config.toml
num_attention_heads = 3
vocab_size = 512
norm_place = "pre"
rope_theta = 10000.0
parallel_block = false
Each number is 128 + 32 x the weight over its row's rms, rounded and kept within 0 to 255. Layers, rows and columns count from 0. The size above them is the row's rms in percent of the matrix's.

# layer 3 MLP gate, 1024x256, rms 0.0492, rows 356-390, columns 192-255
size [101 109 126  95 118 108 100 112  50  92 100 107  92 103  52  99 112 105  99  97  18 111 117  65  59  92  86 100 113 123 100 165 110 113  87]
[[ 99 145 135 145 110 168 112  75 105 111 102 164 117 169 111 149  93 169 136 155 110 182 136 117 150 205  82 157 211  46 134 173 101 123 111 157 106 121 109  98 165 111 118  72 153 131 119 134 133  97 215 164 176 148 133  70 157 136 144 134 102 171 116 150]
 [139 113 110 158 193  57 186  92 163 179 111 101 114 116  99 140 153 129 154 130 116 122 178  93 120  99 134 120 113  89 155 111 101 106 126 123 147 111 124 119 120  67 115 118 118 171 116 141 166  94 166 154 152 126 123  68 185 108 116 172  43 119 111 118]
 [111  92 164 135  35  64 181 111 143 181 139  90 116 110 153 146 122  99 150 125  88 163 113 176  99 207 168 116 135 133 172  97 138 149 125 211 103 204 150 135 108 162 109  52  92 131 122 152 187 143 140 156 140  98  84 114 120 140 140  83 122 168 107 152]
 [108 164 129 142 143 147 146 183 118 119  94 138 140  89 148 101 200 155 155  82 176 149 191 104 210 132 119 149 125 103 184  92 162 116 137 214 108 129  93 123 103 160 100 121 152 142 144 108 140 136 164 102 167 164  54 124 130 116  89 136 107 145  84 106]
 [106 168  95  64 103 122 132 108 136 147  94 120 153 146 178 127 172 161 156 108  90 128 175 138 125 125 135 117 159 100 125  84 105  40 124  67 143 140 109 161 169 146 127 105 111 125 204 104 119  69 128  95 143  61 147  45 138 109 163 138 100 152 140  79]
 [176 189 137 118  95 114 126 171 155 183 153 112 165 167  69 114 120 142 159 156  86 167 135 123 110 133  71 131  89 156 112 115 144 132 113 129 108 114 132 157 159 171  66 130 126  77 122 187 159 195 127 138  96 109 131 144 122 166  91 145  98 146  86 127]
 [ 93  94  89 149 142 147 167  88  87  69  93 153 114  71 153 114 101  99 140 134  94 122  90 159 126 122 133 166 124  57 112 128  88 139 100 162  83 107 126 170 139  74  86 207 106 110 115 146 138 161 142 126 142 107 113 139 109 149 126 126 135 188 117 183]
 [ 90 166 120 107 134 106 142 106 147  90 150 141 113 110 145 150 121 131 142 129 144 159 155 156 134 148  68 127 112 102 123 125 171 120  94 171 100 153 136 164  88 168 162  74 123 127 100  95 199  75 113 147 110 135 141 154 126 116 131 139  96 105 141 125]
 [ 37 105 129 109 135  98 103 156  96 109 163 155 118 143 115 231 142 114 136  82 149 154  72 123 135  66 140  78 121 172  48 142 107 131  98  80 185 116 148 125  86 111 117 152 149  98  64 148 107 143  69 118 136  77 113 157 112 122 179  81 129 122  94 135]
 [190 105 117 106 118 201 117 165 183 135 157 114 143 136  96  59 102 160 139 149 142 150 208 120 111 120 118 147 166 166 167 145 106  82  90 102  97 123 180 131 142 145 112 160 112 142 138 117  95 118  96 121 118 125 107  62  85 112 110 101  77 181 104  87]
 [111 150 103 117  96 105 127 151 151 156 140 177  94 204 178 106  98 113 144 105  91  92 131 158 153 175 115 165  97 126 154 150  90 170 154 105 100 179 154  72 167 130 137 130 101 108 155 162 156 116  61 107 106 158 124 110 119 121  95 120  76 156  84  76]
 [142  79 128 162 101  94 101 141 144 105  76 213 145 117 104 184 188 137 105 147 134  97 148 156 117  85 142 143 111 137 175  89 159 129 137 145 182 112 148 157  92  96 147 170 110 113 144 206 122 143 120 106 201 122 111 106 141  88 167 187  80 116 164 148]
 [143 122 121 112 154 123 131 139 111 114 170  83 154 120 187  79 136 159 168 117  89  86 209 117 147 137 162 207  96 159 162  99 158 115 125 131  88 137 137 118 112 152 167 194 119 117  75 143 125  92 134  71 140  67 128 123 112 111  83 155 163 148 174  57]
 [132  96 121 143 134 118 114 197  99 130 129 172 104  80 146 214 116 116 126 106 120  88  82 107 159  90 194 110 121 111 179 120 134 101 108 148 121 143 186  86  99 152  82 116  65 123  84 167 159 107 101  93  99 133 164  89  80 147 135  84 156 113  73 111]
 [151 163  96 108  98 105 153 161 109  70  86 124  24 140 125 137  99 109 155 139 100  64 126 153 117  79  75 111 120 102 116 126 106 106 158 107 173  94 163 148  74 143 179 119  92  74  97  75  98  95 167 124 112 100 165 150 157 167 158 167  87 155  63 100]
 [135 111 120 114 109  99 167 130 170 110 168 139 135 117 123 211 131 129 143 146 135 116 153 129 115  53 140 112  97 118 143 109 150 125 111 147 176 118  99 152 119 195 144 179 134 110 161  57 175 115 172 140  70 119   1 185 126 184 103 141 152  90 167 114]
 [173  79 115  98  82 122  83  69  86 127 157  75 152  88 105 112  92 118 137  99 154 137 143  84 137 161 130 114 111 154 139 173 120 148  76 124 165 133 110 223  76 144 131 152 145  82 119 114 172  76 173 157 155 102 147 113 130  98 138 181 110 190  82 123]
 [186 109  77 125  99 179 148 121  60 127 144  75 114 125  76 174 112 179 170 132 129 148 142  72 134 138 163 129 139 125 163 132  94  85  88 133  94 127 102 137 176  98 153 126 104 163  96 164  11 156 181 109 146 118 154 117 125 110 103 143 149  84 112 121]
 [195 132 201 105 146 162 159 147 140 113 119 143 134 139 174 110 117 118 139 128 100  76 126  86  84 142 127 181 166 154 131  97  97  98 132 164 149 141 177 150 129 117 208 143 189 128 151 135 135 128  85 110 123 137 133 133 122  93 114 145 113  96 151 144]
 [ 82 102 119 167 104 162 162 163 150 119 119 102 149 153 151 172  49 149 174 107  97  96 141 152 114 100 116 182 139 132  67 117 114 134 191 123 106  94 135  99 168  37 139 138 146 130 111 125  41 132  94 127 158  72 152 108  98 140 135 142 111 148 148  99]
 [ 99 125 141 106 121 145 128 141 171  94 115 124  89 132 115  94 108 135 150 156 154 115 134 121 124 125 124 156 150 174 120 134 104  86 173 111  79 109 152 160 160 120  98 184 142 125 144 106 133 116 118 137  98  74  87 125 108 168  99 162 169 154 105 143]
 [141 119 150 161 173 103 108  94 140 124 174  93 110 175 132 108 121 142  94 142 136 154 128 130 141 175 118 108 143 123 114 128  93 101 116 145 126 156 176 155  15 177  83 104 115  92 129 161  99 116 141  69 125 137  96 119 103 176  93 129 144 168 118 143]
 [155 120 137 137 113 100 209 134 117 123 199 101 114 118 132 118 147 127 129 179  80 105 135 145 156 132 131 105 119 137 160 137 183 112 181 143  97 138 149 138 162 179 148 167 100 133  97 134 160 187 143 166 101  63 122  63 179 119  73 183 123  64 168  83]
 [110 122  72 108 147 193  54 151 120 104  90 138 117 130 125 135 186 162 150 160 115  99 170  71  65 134 169 122 158  86 148 130 137 203  91 126 156  87 140 115  90 105 107 176 119  98 136 191 140 128 192 160 146 105 144 126 121 106 131 142 106 111  81 119]
 [142 125 178  98  97 100 158 108 121  61 124 117 150 148 147 152 140  70 113  88 153 117 137 124 110 129 173 165 116 166 131  23 137 162 191  87 150 115  96 174 101 119 144 121  57 143 124 216 140  86 170 166  94  89 144  71  89 144  69 123 173 131  79 121]
 [123 136 167  98  98 138 149 148 150 104 107 125 150  71 153 105 137  88 146 157 118 136  87  67 125 124 126  78 139 124 170 121 153 108  79 114 161 157 123 122 112 182 136 170 193 121 135 101 171 116  83 111 154  92 136  96 118 120 142  95  91 104 139 176]
 [ 81 168 163 136 110  98 149 106 143 133 176  81 103 112 160  99 125 135 182 100 101 133 176 134 108 179 121  98 175  72  86 199 164 102 130 105 114 165  87 110 167 112 136 105 112 125 100 120 137 200 153 108  94 142 173  82 121 154 100 131 179 155 130 176]
 [ 93  96 155 132  97 188 111 113  74 153 119 110  40 112 155 149 104 130 128 122  89 210 120 168 125 150 117 104 147 103 161  75 129 110 103 152 142 106 143 161 129 120 109 117 115  96 142 119 103  98 109 124 163 117 125  95 118 109 140 126  92 119 115 116]
 [144 104 136 165 168 108 162 159 127  56 121  92 171  99 144 148 152 170 159 107 158  91 142 115 114 134 158  98 121 151 143 134 109 103 122 109 157 120 182  76 137 156 112 175 104 103 160 184  89 154 145  65 111 128 142  99 168 164  56 111 134 100  85 148]
 [114  86 105 157 144 143 169 128  50 132 122 109 155 127 144  93 106 151  91 153 133 169 167 146 109 129 155 136  71 118 139 182 111  94 118 112 199 157 147 138 106 192 104 181  61 152 148 131 167 134 108  88 127 136  90  97 171 126 148 106 130  99 129 137]
 [120 104 177 147 187  83 179 135 143 139 128 130 135 122 122 150  96 143  93  94 147 140 172 146  99 174 107 113 104  87 114 169  39 134 132 156 157 162 138  99 152 120  83 147 109 151 140 122 112 108 175 107 186 108 138 113 119  86  37 109 167 112 208 121]
 [154  81 111 123 150 108 171 142  93 105 170 106 112 194  55 138 146 187  87 149  89  92 180 104 151  97 161 148 150 144 158 255 191 151 140 105 128 114 140 155 135  81  91 168 160 126 175 124 118 111 185 127 131 103 150 183  92 100 207 144 141 111 118 113]
 [132  86 110 121 157  68 153 136 155  67 117 131 101  93 149 132 162 100 124 183 154 106 137  73 159 167  99 167 117 161 128 143  95  91 106 135 145  62 166 148  90  77 136 125  81  67 170 119 128 120 120 100  88 108 163 112 141 117 138 123 118 138 180 132]
 [ 77 105 169 120  75 119 129 139 183 126 148 128 107 115  99 118 139 144 142  82  91 124 109 144 105 155 149  69 110 154 129  80 124  71 101  62 118 140 120 130 109 160 106 113  33 112 132  83 171 135 177 129  91 108 153 134 113 107  92 167 130 109 136 131]
 [167 137 164 141 132  54 160 143 134 201  93 125 124 180 153 166 119 105 140 120  92  59 105 122 111 152  94 114 178  37 129 133  81 113 113 167 169 126 135 132  93 171 170  84 176 107  94 228 121 145 110 107 119  68 131 124  75 121 130 126 105 164  87 119]]
# layer 3 MLP up, 1024x256, rms 0.0463, rows 356-390, columns 192-255
size [ 85 120  74 108 101 105 130 111  52 108 105  77  63  94  76  92  94  91 102  81  14 103  93  53  54 106  71 105 127  70  94  65 103 103 101]
[[142 138 185 149 139  95  84 170 161 123 155  57 165 142 174 139 177 153 105 148 150 129  83 151 105 128 138 113  86 150 101 185 180 100 177 130 163 156  98 124  63 197 108 167  88  97 138 130  67 147 136 118 153 122 117 175  95  84 144 143 146 115 112  96]
 [101 134 122 131 145 169 171 174 151  99 142 171 213 151 157 117 124 136 192 196 145 107  66  19 114 170 182 102 141 146 104 119  75 135 188 129 115 127 131 161 127 131 159 134 151 101 177  77 119  89 159 116 166 191 151 108 148 138 157 163 144 180 142 144]
 [157 153  95 108 106 146  66 180  87 157  86 114 118 119 103 139 127 130 122 172 176  89 119 140 146  84  32  97 136 125 121 127 108 129 148 163  90 148 162 115 152 170 103  85 173 136 117 128 104 118 122  83 158  90 119  95 112 133  94 154 124  77  96 182]
 [120 111 115  74 171 103 114 109 147  91 122 154 118 154 115 179  83 162 191  86 147 128 128 120  96 107 143 123 117 157 143 126 155  66 153 117 138 103 158 205 184 157 137 144 157  76  67 169 171 122 127  72 157 135 131 122 133 104 134 158  83 138 183  97]
 [113 161 102 143 146 156 114 170 137 160  65  77 134  90 115 111 124 147 127 105 116 173 115 172 192 139  83 174 173 136 156 106 107  71 122 166 138 165 164 161 200 115 175 108 182 156 170 120 152  62 156 158 157 126 111  89 108 147  89 140 126 111 148 118]
 [186 148 123 140 173 153 148  86 133 187 156 101 120 103 117  71  65 179 129 203 129 168  99  76 138 113 164 126 165  58 162 176 120 167 115 106  86 131 119 149 122 221 109 132 143 130 170 137 103 117 173  79 114  93 146 109 143 166 108 161 121 140 145 168]
 [ 88 136 177 120  73 166 113 143 179 149 134 127 146 129 144 196 138 125 197 106 127  70 110 119 174 145  96 157 138 130 118 119 148 125 127 154  91 111 163 112 105 120 158 124 170 146 124 151 109 130 157 137 151 220 126 119 141 179 115 129 133 141 121 139]
 [107  46 136 132  83 151 140  84  82 155  85 110  97 135 124 116 180 100 101 129 104 167 109 111 125 136 187  83 133 105 118 118 154 121 144  95 176 147 115 138  71 107 104 106  96 124 136  97 116  70 151 102  70 104  88 103  97 134 170  78  98 118 133 164]
 [ 86 119 130 165 132 109  51 112 118 156 172 171 104 116 156 179 173  73 110 172 150 107 130 129 145  70 155  94 145 132 121 144 178  62  72 119 156 121 147 138 119 103  80 131 145 196  88 115 119 109  66 111 205 113 176 143 142 121 144  88 117 183 138  86]
 [101 112 105  90 131 172 176 143 170 110 101 151 125 127 153  94 101 158  99 128 166 149 126 141 211  96 109 145 107 129 122 138  97  67  90  62 110 136 115 135 129 129 124  94  88 124 141 152 160 119  72  87 136  87  91 140 148  54 198 123 210 200 139  90]
 [132 116 182 123  50 162 131 142 115  49 139 158 148 113 143 126  89 135  67 136 105  97 159 130 121 138 157 110  83 136 162 135 167 105  58 175 119  62 160 152 142 139 101 154 172 144 109 121 105 150 145 121 134 142 146 127 159 123 142 173 119 104 133 223]
 [104 153 149 110 182  72 118 131 174 125 117 171  89 100 155  95 135 158 128  74  96 146 117  86 133  80  73  93 115 104 132 118 159 152 206 105 164 183 194 126 109 107 128 160 136 141 125  77  97 138  93 176 146 141 142 158 129 103  97 170 127 144 135  77]
 [175 175  96 136 121 158 173 162  96  69 113 109 132 136 179 135 105 151  92 126 110 173 146  92  93 123 113 139 137 104 105 161 155 128 164 159 129 121  92 152 117 109 186 100 133  56 116 106 162 133 154 130 170 168 124 151 151 191 105 101 168 117  64 126]
 [148 131  97 105 102 108 142 100  75 148 117  76  90 112 160 147  70 136  94  98 132 156 121 115 120 106 183 113  92 137 115  87  95  88 128 144 138 124 120 145 131 146 130 127 137  95 161 131 142 154  83 118 148 137 161 128 165 157 126 118 131 115  83 147]
 [ 54 158 146 153 115 103  84 112 116  89  76  82 166  96  95 130 154 190 114 105 136 140 107 166 122 141  97 133 126 105 124  56 152 184 104 151 176 151  92 146 143  90 116 116  90 139 116 140 130 141 136 117 175 156 110 131  92 101 159 144  75 181  16 115]
 [169 105  79 154 109 123 115 144 185 154 150 147 103 167  88 164  95 145  72 126 203 130 121 116 146  73 140 129 159 117 126 129 147 157 150 136 167 110 171 129 122 238 148 136 132 169 118 130 155 144 199 109 103  82  90 188 118 113 146  88 112 136 121 136]
 [154 166 112  92  91 128  99 126 134 136 189 104 154 151 110 154 186 166 142 142 123 118 121 144 155 125 107 101 116 147 151  57  72 127 132  67 130 100 139 104 146 149 125 138 139 178  99  88 131 114 116 165 154 101  89 120 133 130 162 105 117 141 138 172]
 [155 125 159 111 100 149 188  98 123 154 146 149 102 112  89 140 132  55 156 162 122 123 106 139 149 163 168 158  95  34 151 198 154 161 128 114 136 112 115 103 138 127 135 126 137 127 169  76 107 106 102 137 100  59  81 117  80 143 100 189 136 129 157 109]
 [139 131 108 175 156 103 151 187  88 127 138 123 107 129 145 153 114 111  96 148 176 111 110  67 123  53 145  82 155 179  94 130 113 148 106  92 139 123 151  99 130 160  90 180 125  59  95 133 157 114 148  64  96 157 132 128 105 116 165  90 105 112 131 168]
 [121  85  80 157  97 145 160 108  78 114 112 148 144 118 113 143 134 140 126 137  96 133 151 135 134 128 148 149  72 187  99 113 130 164 189  90 153  61 132 116 153 133 122 136 133  91 160 109 175 121  81  38 137  92 100 118 137 120 102 110 159 112 102 107]
 [145 128 108 125 153 158 137 114  59 111  78 105 123 111 158 193 138  94 110  91 122 132 150 165 136 122 121 154  88  48 131 115 151 121 126 123 118  92  88 160 123 154 136  87 169 148  89 156 165 118 129 138 212 155  94 159 139  92 130  91  93  95 117 111]
 [ 79 116 119  35 123 121 121 194 186 138  94 148 133 144 131 157 121 148 107 155 184  90 170 125 126 122 117 176 112 113 185  90 163 172 152 113 130 163 103  96 154 113 145 126 150  90 149 154 128 150 108 101 111 115 160 128 161 101  82 128 136 109 155 110]
 [105 171 127 125 152 108 161 101  87  95 126 140  93 148 131 120  98 163 126  90 188  99  52 165 116 151 109 126 141 130  95  92 139 109  94 120  91 112  81 165 122  43 160 152 131  99 164 183 114 130 159  79 177 196 147 121  56 159 132  72 131 123 155 139]
 [123 124  60  97 139 179  55 172 116 108  78 147 124 129 138 130 176 141 141 149 126  85 155  68  80 125 134 114 150 104 165 118 130 203 108 122 175  98 166 109  81 111 113 166 110 108 174 191 144 137 185 135 129  93 155 110 104 110 132 164 115 131  61 123]
 [132 132 177 105 115 125 155 125 128  66 123 114 143 146 138 130 148  75 108  92 143 121 131 127  85 134 177 156 122 157 132  33 163 168 194  94 158  98 105 162 122 110 168 136  71 146 126 185 128 102 169 179  95 100 157  52  94 139  60 130 163 145  90 119]
 [170 154 106 123  78 170 123 107  99 155 187 118 191 158 112 134 143 148  88 152 166 186 112 164 139 131  86 156 141  95 126  99  90 171 138 223  88 111 105 114 198 162 165 103 121  95  96 115 174 131 136 105  81 139 128 174 117  80  92 116 114 160 171 105]
 [128 127 157  53 120 123 130 116 134 121 165 144 171 161 158 114  67 146 102 186 104  90 123 132  88 129 103 159 114 120 142 134 161 130  94 128 136 116 159 183 164 150 154  95  75 119  44 142 108 124 212 153  90  99  93 149 127 136 106 150 193 111 121 121]
 [130  92 161 132 162  95  78 187 117  59 140 143  70 136 130 124 124 108  94 180 118  97 182 191  70 164 125  47 141 124 171 146  89 191 107 148 123 114  91 118 101 164 185 142 116 116 158  90 106 126 139 151  86 155 152 103 148  97 175 110 113  56 129 176]
 [153 114 112 128 136 157 123 154 117  67 176  59 187 159 118 140  96 101 130 101 193 105 187 140  90 118 108  92 141 168 117 122 127 120 110 115 139 124 120 132 183 134 143 148 142 110 117 133 202 111 126 152 164 106 163 115 153 157 200 176 112 123 118 118]
 [ 96 107 205  89  80  83 120 105 203  98 141 169  68 116 118 177 149 174 143 115  88 130  95 145 112 147 148  67 188 121  90 165 179 172 122 167  48 127  57 121 159 167 174 125 148 137 186  95 114 105 111 157 142 124 112 128 154 138 115 126 158  99  70 136]
 [139 102 144  86 131 115 170 105 119 125 181  83 108 150 131 129 101 119 171 152  98 117 154 115 109 135 112 147 136 134 165 131  55 184 159  69 162  63  87 130  78 153 179 143 100 144 121  70 108 108 175 120 115 150  94 151 115 140  88 173 204  90 193 143]
 [129 133 108 142  93 153 159 172  83 147 145 116  77 134 150  97 135 102 135 139 130 109 130 129 119  84 141 148 119 164 127 120  66 157 133 115 145 116 144 103 184  81 134 125 111  89  76 168 159 141 134 161 118 140 141 158 105 105 121 146 128  91 138  83]
 [110 105 166 166 144 130  97 110 172 101 160 141 120 139 106 124 153 169 134 119 125 108 119  89 141  63 138 127 163  79 123 156  88 108 102 184 176 146 114 154  74  81  94  85 128 127  88 113 151 126 133  93 173 106 141  97 173 125 136 145 150  82 155 164]
 [167  87 108  77  87 110 157 129 114  95 141 110 187 155  65  60 178 129  91 174 159 107 121  84 104 225 107 156 133  92 162  75 169 141 100 124 197 133 198 114 133  88 126 126 112 129 177 116 150  88 154 144 137  98 155 135 118 135 102 169 113 124  73 180]
 [141 130 167 107  41 111 107  87 125 109 166  95 138  82 110 128 138 149 118 109  81 136 160 142 133 128 120 173  73  70 127 120 146  73 142 125  85 144 174 100 136  38 109 156 141 113 158 116 122  69 132 120 123 132  84 149 139  61  78 104  95 162 159 141]]
# layer 3 MLP down (transposed), 1024x256, rms 0.0478, rows 356-390, columns 192-255
size [ 92 120  92 113 103 108 126 112  55  87  94  92  74  92  71  97  99  98  93  94  20 108 105  61  66  87  77  99 115  98 103  89 113 112 104]
[[ 95 133 162  91 167 111 129  62 146  98 124 108  97 121 126 165  85 165  99 128 113 208 125 129 139 212 118 155 168  52 111 147  89 117 110 148 131 115 124 159 153 107 106  35 103 141 114 141 113 139 199 124 181 147  95  36 151 109 175  95  80 148 167 111]
 [ 96 134 124 129 205 157 161 126 136 163 136 138 196 182 118 140 142 105 141 131 124 106 120  92 126 180 188 123 157 121 107 112 179 168 169 100 143 122 133 128 156 118 171 122 146 105 117  94 128  97  98 133  90  88 131 132 134 145  84 153 135 130 134 184]
 [128  77 159 152  56 140 171 111 121 187 146 137 127 111 175 163 170 109  94 151 115 106 109 153  90 182 106 124 140 135 178 111 141 135 164 246  96 168 159 119  99 121  92  53 118 138 147 167 146 137 119 129 180  84  88 118 104 128 136 112 104 147 104 199]
 [155 116 144 114 182 109 123 117 121  90  82 161 158 210  95 167 127 175 140 107  89 115 117 104 152 104 123 165 166  96 140 123 173  31 138 141 134 131 128 170 226 190 117 133 140  77 131 152 160 143 124  95 188 133 142 134 134 137 132 132  73 165 137  88]
 [134  71 166 146 117 111 110 118 159  97 141 107 142 129  81 141  98 102 118 167 168 147 109 140 171 147 120 154 166 119 111 140 110 226 128 136 107 133 114  89  93 132 101 146 132 100 105  98 111 133  71 124 115 192  88 142 152 184  57 124 139 121  87 148]
 [127 147 159 142 191 128 109 130 111 132 133  97 171 171 199 113 118 133 132 206 150 110 120 102 147 169 176  81 170  98 147 100 122 135 127 129  69 146 143 105  90 133 120 102 174 186 221 138 143 112 137 134 149  97 158  88 137 164 139 157 137 144 121 179]
 [ 62 120 162 141  64 138 148 137 189 182 117 159 133 114 156 157  93 121 129  94  72  73 154 148 143 114 121 126 108 106  64  94  66 146 188 132  84 125 109  91 143  91 122 120 177 122 137 166  79 138 140 107 157 158 111 150  73 210 100 135 137 162 103  90]
 [119 124 106 110 148 113 141 103  99 137 128 146 147 107 165 126 130 120 170 136 166 186 148 149 158 155 117 167  93 137 113 178 117 107  91 162 166 129 145  90 105 162 134  78  99 127 128 117 188 138 134 132 111 110 143 136 169  85 128 145 114 106 134  75]
 [154 116  88  91 175 133 159 142 103  64 126 139 153 153 137 183 186 181 158  81 113 181  82 118  98 133 157  94 152 156 117 103 140 103 134  69 108 119 103 125 135 165 124 111  99  85 106 196 136 115 168  95 101 141  78  93 114 119 177 121 154 100 108 122]
 [156 138 117 170 102  84  70 150  80 149 131 100 137 142  59 188 142 136 163 131 117  94 154 142  26 159 213  86 129 149  93 155 108 154 150 160 173 112 139  92 152 146 136 161 104 109 109  95  50 134 146 162 105 141 145 173 130 200  78 103  83 121 105 162]
 [128 150 126  93 150 155 117 130 175 175 151 152 102 179  91 156 160 140 117 147 100 157 142 115 110 181 117 143 108 110 131 124  92 188 185  97 136 160 103  96 133 153 168  90 140 114 107 138  90 139 112 150 103  98 172  94 159 172 178  59 112 154 148  93]
 [127 170  90 120 157 165 181  84 135 145 163  49  96 159 157  61 136 142 130  91 142 144 159 118  97 139  95 113 145  99  84 147  86 114 147 145  84 110 131  53 134 133 123 116  91 151  84  40 151 142  99 143  79 114 135 149 126 143 108  96 189 141  81 104]
 [170 106 103 116 179 103 119 103 115  88 186 139 161 140 170 105 142 140 167 108 134  89 176  93 140 130 180 182  91 155 130  96 152 141 140 150  90  96 136 108 106 130 159 179  93 129  74 122 118 107 116  91 137  63 125  81 127 104 105 141 171 151 185  50]
 [152 128 171  55 147 104 148 138 165 139 169 136 166 151 105  56 138 116  68 106 140 115 153 153 117 148 107 114 145 138 159 122 127 127 166 146 182 133 119 106 155 100 151 151 139 165 209 126 122 120 136 136 102 118 101 157 115 126 101 118 129 185 215 125]
 [ 85 131 165 133 117 127  95 154 125 107 136 132 199 148  87 104 164 162 123 120 165 125  98 167 104 121 141 115 151 109 138  75 133 157  97 106 178 118 128 158 152  92  78 114  81 187  97 133 150 179 120 134 165 127  98 110  92 136 143 133 112 167  33 139]
 [129 136 104 153 140 113  75 139 120 153 117 137 130 147 108 148 126 163 137 167 125 123  59  78 138 158 112 146 142 144  85 138  87  96 175 113  90 127 138 117 129 131 125  80 131 126 114 157 114 160 123 152 172 152 216 134 165 137 170 116 142 156 119 126]
 [109 144 158 176 141 129 155 134 166 176  93 190 140 152 135 120 144 139  91 128 137 121  95 169 131 111 125 213 160  97  99 120 101 149 220 125  63 124  86  46 116 158  98 135 114 131 148 108  96 181 123 141  99 112 129 174 153 168  44  66 152 130 153 116]
 [ 68 120 145 122 137 113 117  88 141 121 127 148 135 131 150 144 118 143 130  91  93 120 126 212 112 141 117 163 124 128  49 118 182 121 124 105 159 134 148 121 145 136  98 167 154 120 153  73 137 143 105 105 131 171 153 138 118 158 137 137 196 125 154 181]
 [100 139  92 114 107 108 119  98 129 145 101 101 107  92  74 127 168 134 118 121  92 148 144 181 134 181 138 103 100 131 133 174 105 126 133 103 114 160 114  92 137 115  55 119 103 197 136 126 116 121 168 152 143  75 163 139 122 135  94 146 159 153 149  81]
 [154 145 114 114 149 118  94 112 113 166 105 200 114 159 178  83 134  88 103 140 141 147  73 110 153  85 107  81 135 107 128 157 130 116  79 148 111 171 110 152 148 194  95 136 125 160 147 138 182 158 125 144 109 172 108 125 138 150 127 117  95 134 108 164]
 [122  56 104  68 113 139 159 133 138  63  87 103  83  98 124  99 161 107 164 127 154 140 158 172 135 118 122 164 129 117 118 131 131 101 197 109  81  98 121 172 107 140  85 161 200 178 128 121 164 119 106 131 110  72  73 124 149 175 109 167 162 107 111 151]
 [111  92 190  97 138 143  48  88 174 146 142 157 143  87 156 197  92 116 140  91 132  94 172 167 114 140 105  98 112 107 104  99 115 138 129 130 108  94  96  94 114  99 104  98 177 148 109 133 143  90 136 121 131 123 129 100 103 128  87 124 105 149  50 117]
 [178 143 152  83 166  88 113 141 174 150 137 114 106  64 150 166 143 142  92 177 116 105 108 191 169 107 103 105 151 155 133  79 161 143 154 130 127 134 154 121 157 117 148 124 116 137 108 141 107 129 101 160  62 112 112 119 202  60 137 156 144 102 125 133]
 [112 136 174 135 118 108 164 106 133 117 187 111 133 122 132 117  37 121 113  85 111 169  68 169 162 134  75 130 103 157 119 140 114  31 158 142  83 156 107 151  98 165 147  96 143 137 113  51  88 143  72  72  81 155 104 137 146 124 126 114 134 138 152 143]
 [118 118  95 186 146 122  96 135 151 217 155 100 101  74 105  98 120 157 144 178 121 103 102 131 168 135  66 110 117  97 114 211 130 115  39 135 109 138 148 117 153 118 133 142 210 134 119  62 130 142  84  71 139 137 134 158 147 164 191 166 107 106 156 131]
 [ 89  36 163 111 176 132 130 134 136 136  79 130 120 126 124 161 141  83 155  90 149  58 185 116 173 147 149 127  94 128 118 145 158 123 184 104 117 118 161 103 120 121  96 162 120 155 162 134 128  85 103 113 136 119 138  89 123 163 154 114  40  63 102 162]
 [143 123 122  77 139 158 129 154 123 121 134 123 149 139 119 130 102 117  83 165 131  82  91 135 149  65 109 145  70 167 195  69 155 189 116 129 164 136 149 172 145 206 110 160  77 124  95 124  93 100 101 178 161 123  52 176 108 119  87 154 107 123 133 111]
 [131 107 145 153  81 162 151  78 135 167 118 124 144 103  99 173 161 145 133 133  86  83 188 112 107 124 110 219 118  97 138 163 137 157 117  92 127 159 107 103  83 135 162 121  87 112 131 176 115 156 141 130 113 123 182 161 122 125 120 158 101 180 112 149]
 [186 187  89 147 152 121 109  85 157 112 138 187 122 167 146 110 105  97 142 109  99 146 114 117 144 149 170 158 172 145 131 118 182 100  86 100 199 117  98  84  91  40  93 152 116  74 117 169 217 154  99  74 140 134 171 166 167 124 161 158 146 178 119  96]
 [110  81 114 143 125 127 125  93 106 130 147 134 138  94 142 130  96 149 120 144 137 170 157 155 119 109 180 125 158 115 129 185 134  89 110 124 240 153 145 155 130 175 125 168  75 150 138 103 153 144 108  88 147 107 112 139 182 112 186 108 179  71 116 110]
 [121 162 111 102 104 177 111  68 109 129 110  69 165 166 130 124 129 127 195 123 173 128 140 115 180 105 143 171 148 201 131  88 135  98 127 143  88  80 114 133 108 156 152 132 115 116 119 144 131 128  87 166  65 177 114 160 156 126 148 168 127 140  36 146]
 [ 95 154 110 128 120 176  79 127 177 152  83 166 160  82 194 133 130  81 158 120 169 173  91 181  97 195  83 101 118 116  90  16  78 116 103 147 137 148 111 108  88 139 204 100 119 149 103 123 153 114  87 151 117 168  79  95 184 114  43 130 151 132 129 131]
 [143 107 156 153 122 118 140 142 168 106 164 156  93  82 144  90 135 137 167 175  98 109 116 118 144 100 195 121 119 179 177 133  95 139 108 142 145 104 143  86 137  84 114  92  73 143 154 131 111 105 155 102 155  97 175 112 141 130 152  95 134  97 133 188]
 [ 89 142 175 120 119 102 174 169 150 113 148  89 120 121  50  71 188 170 128 145 154 126 101 134 104 206 115 117 111 112 125  57 153 128  67  70 175 125 169  98 121 105 127 117 104  93 159  79 193 108 139 147  97  72 150 116 114 135 100 186 135  84  86 208]
 [138  95 189 106  89  85 125 118 161 144 131 108 129  94 104 134 104 161 123 113 105 112 140  90 124 141 114 182  97  97 115  89 218  69 140 116 109 162 152 143 143 130 116 167 130  92 135 117  39 136 142 122 103 128 121 103 134  78  78 140  88 126 115 206]]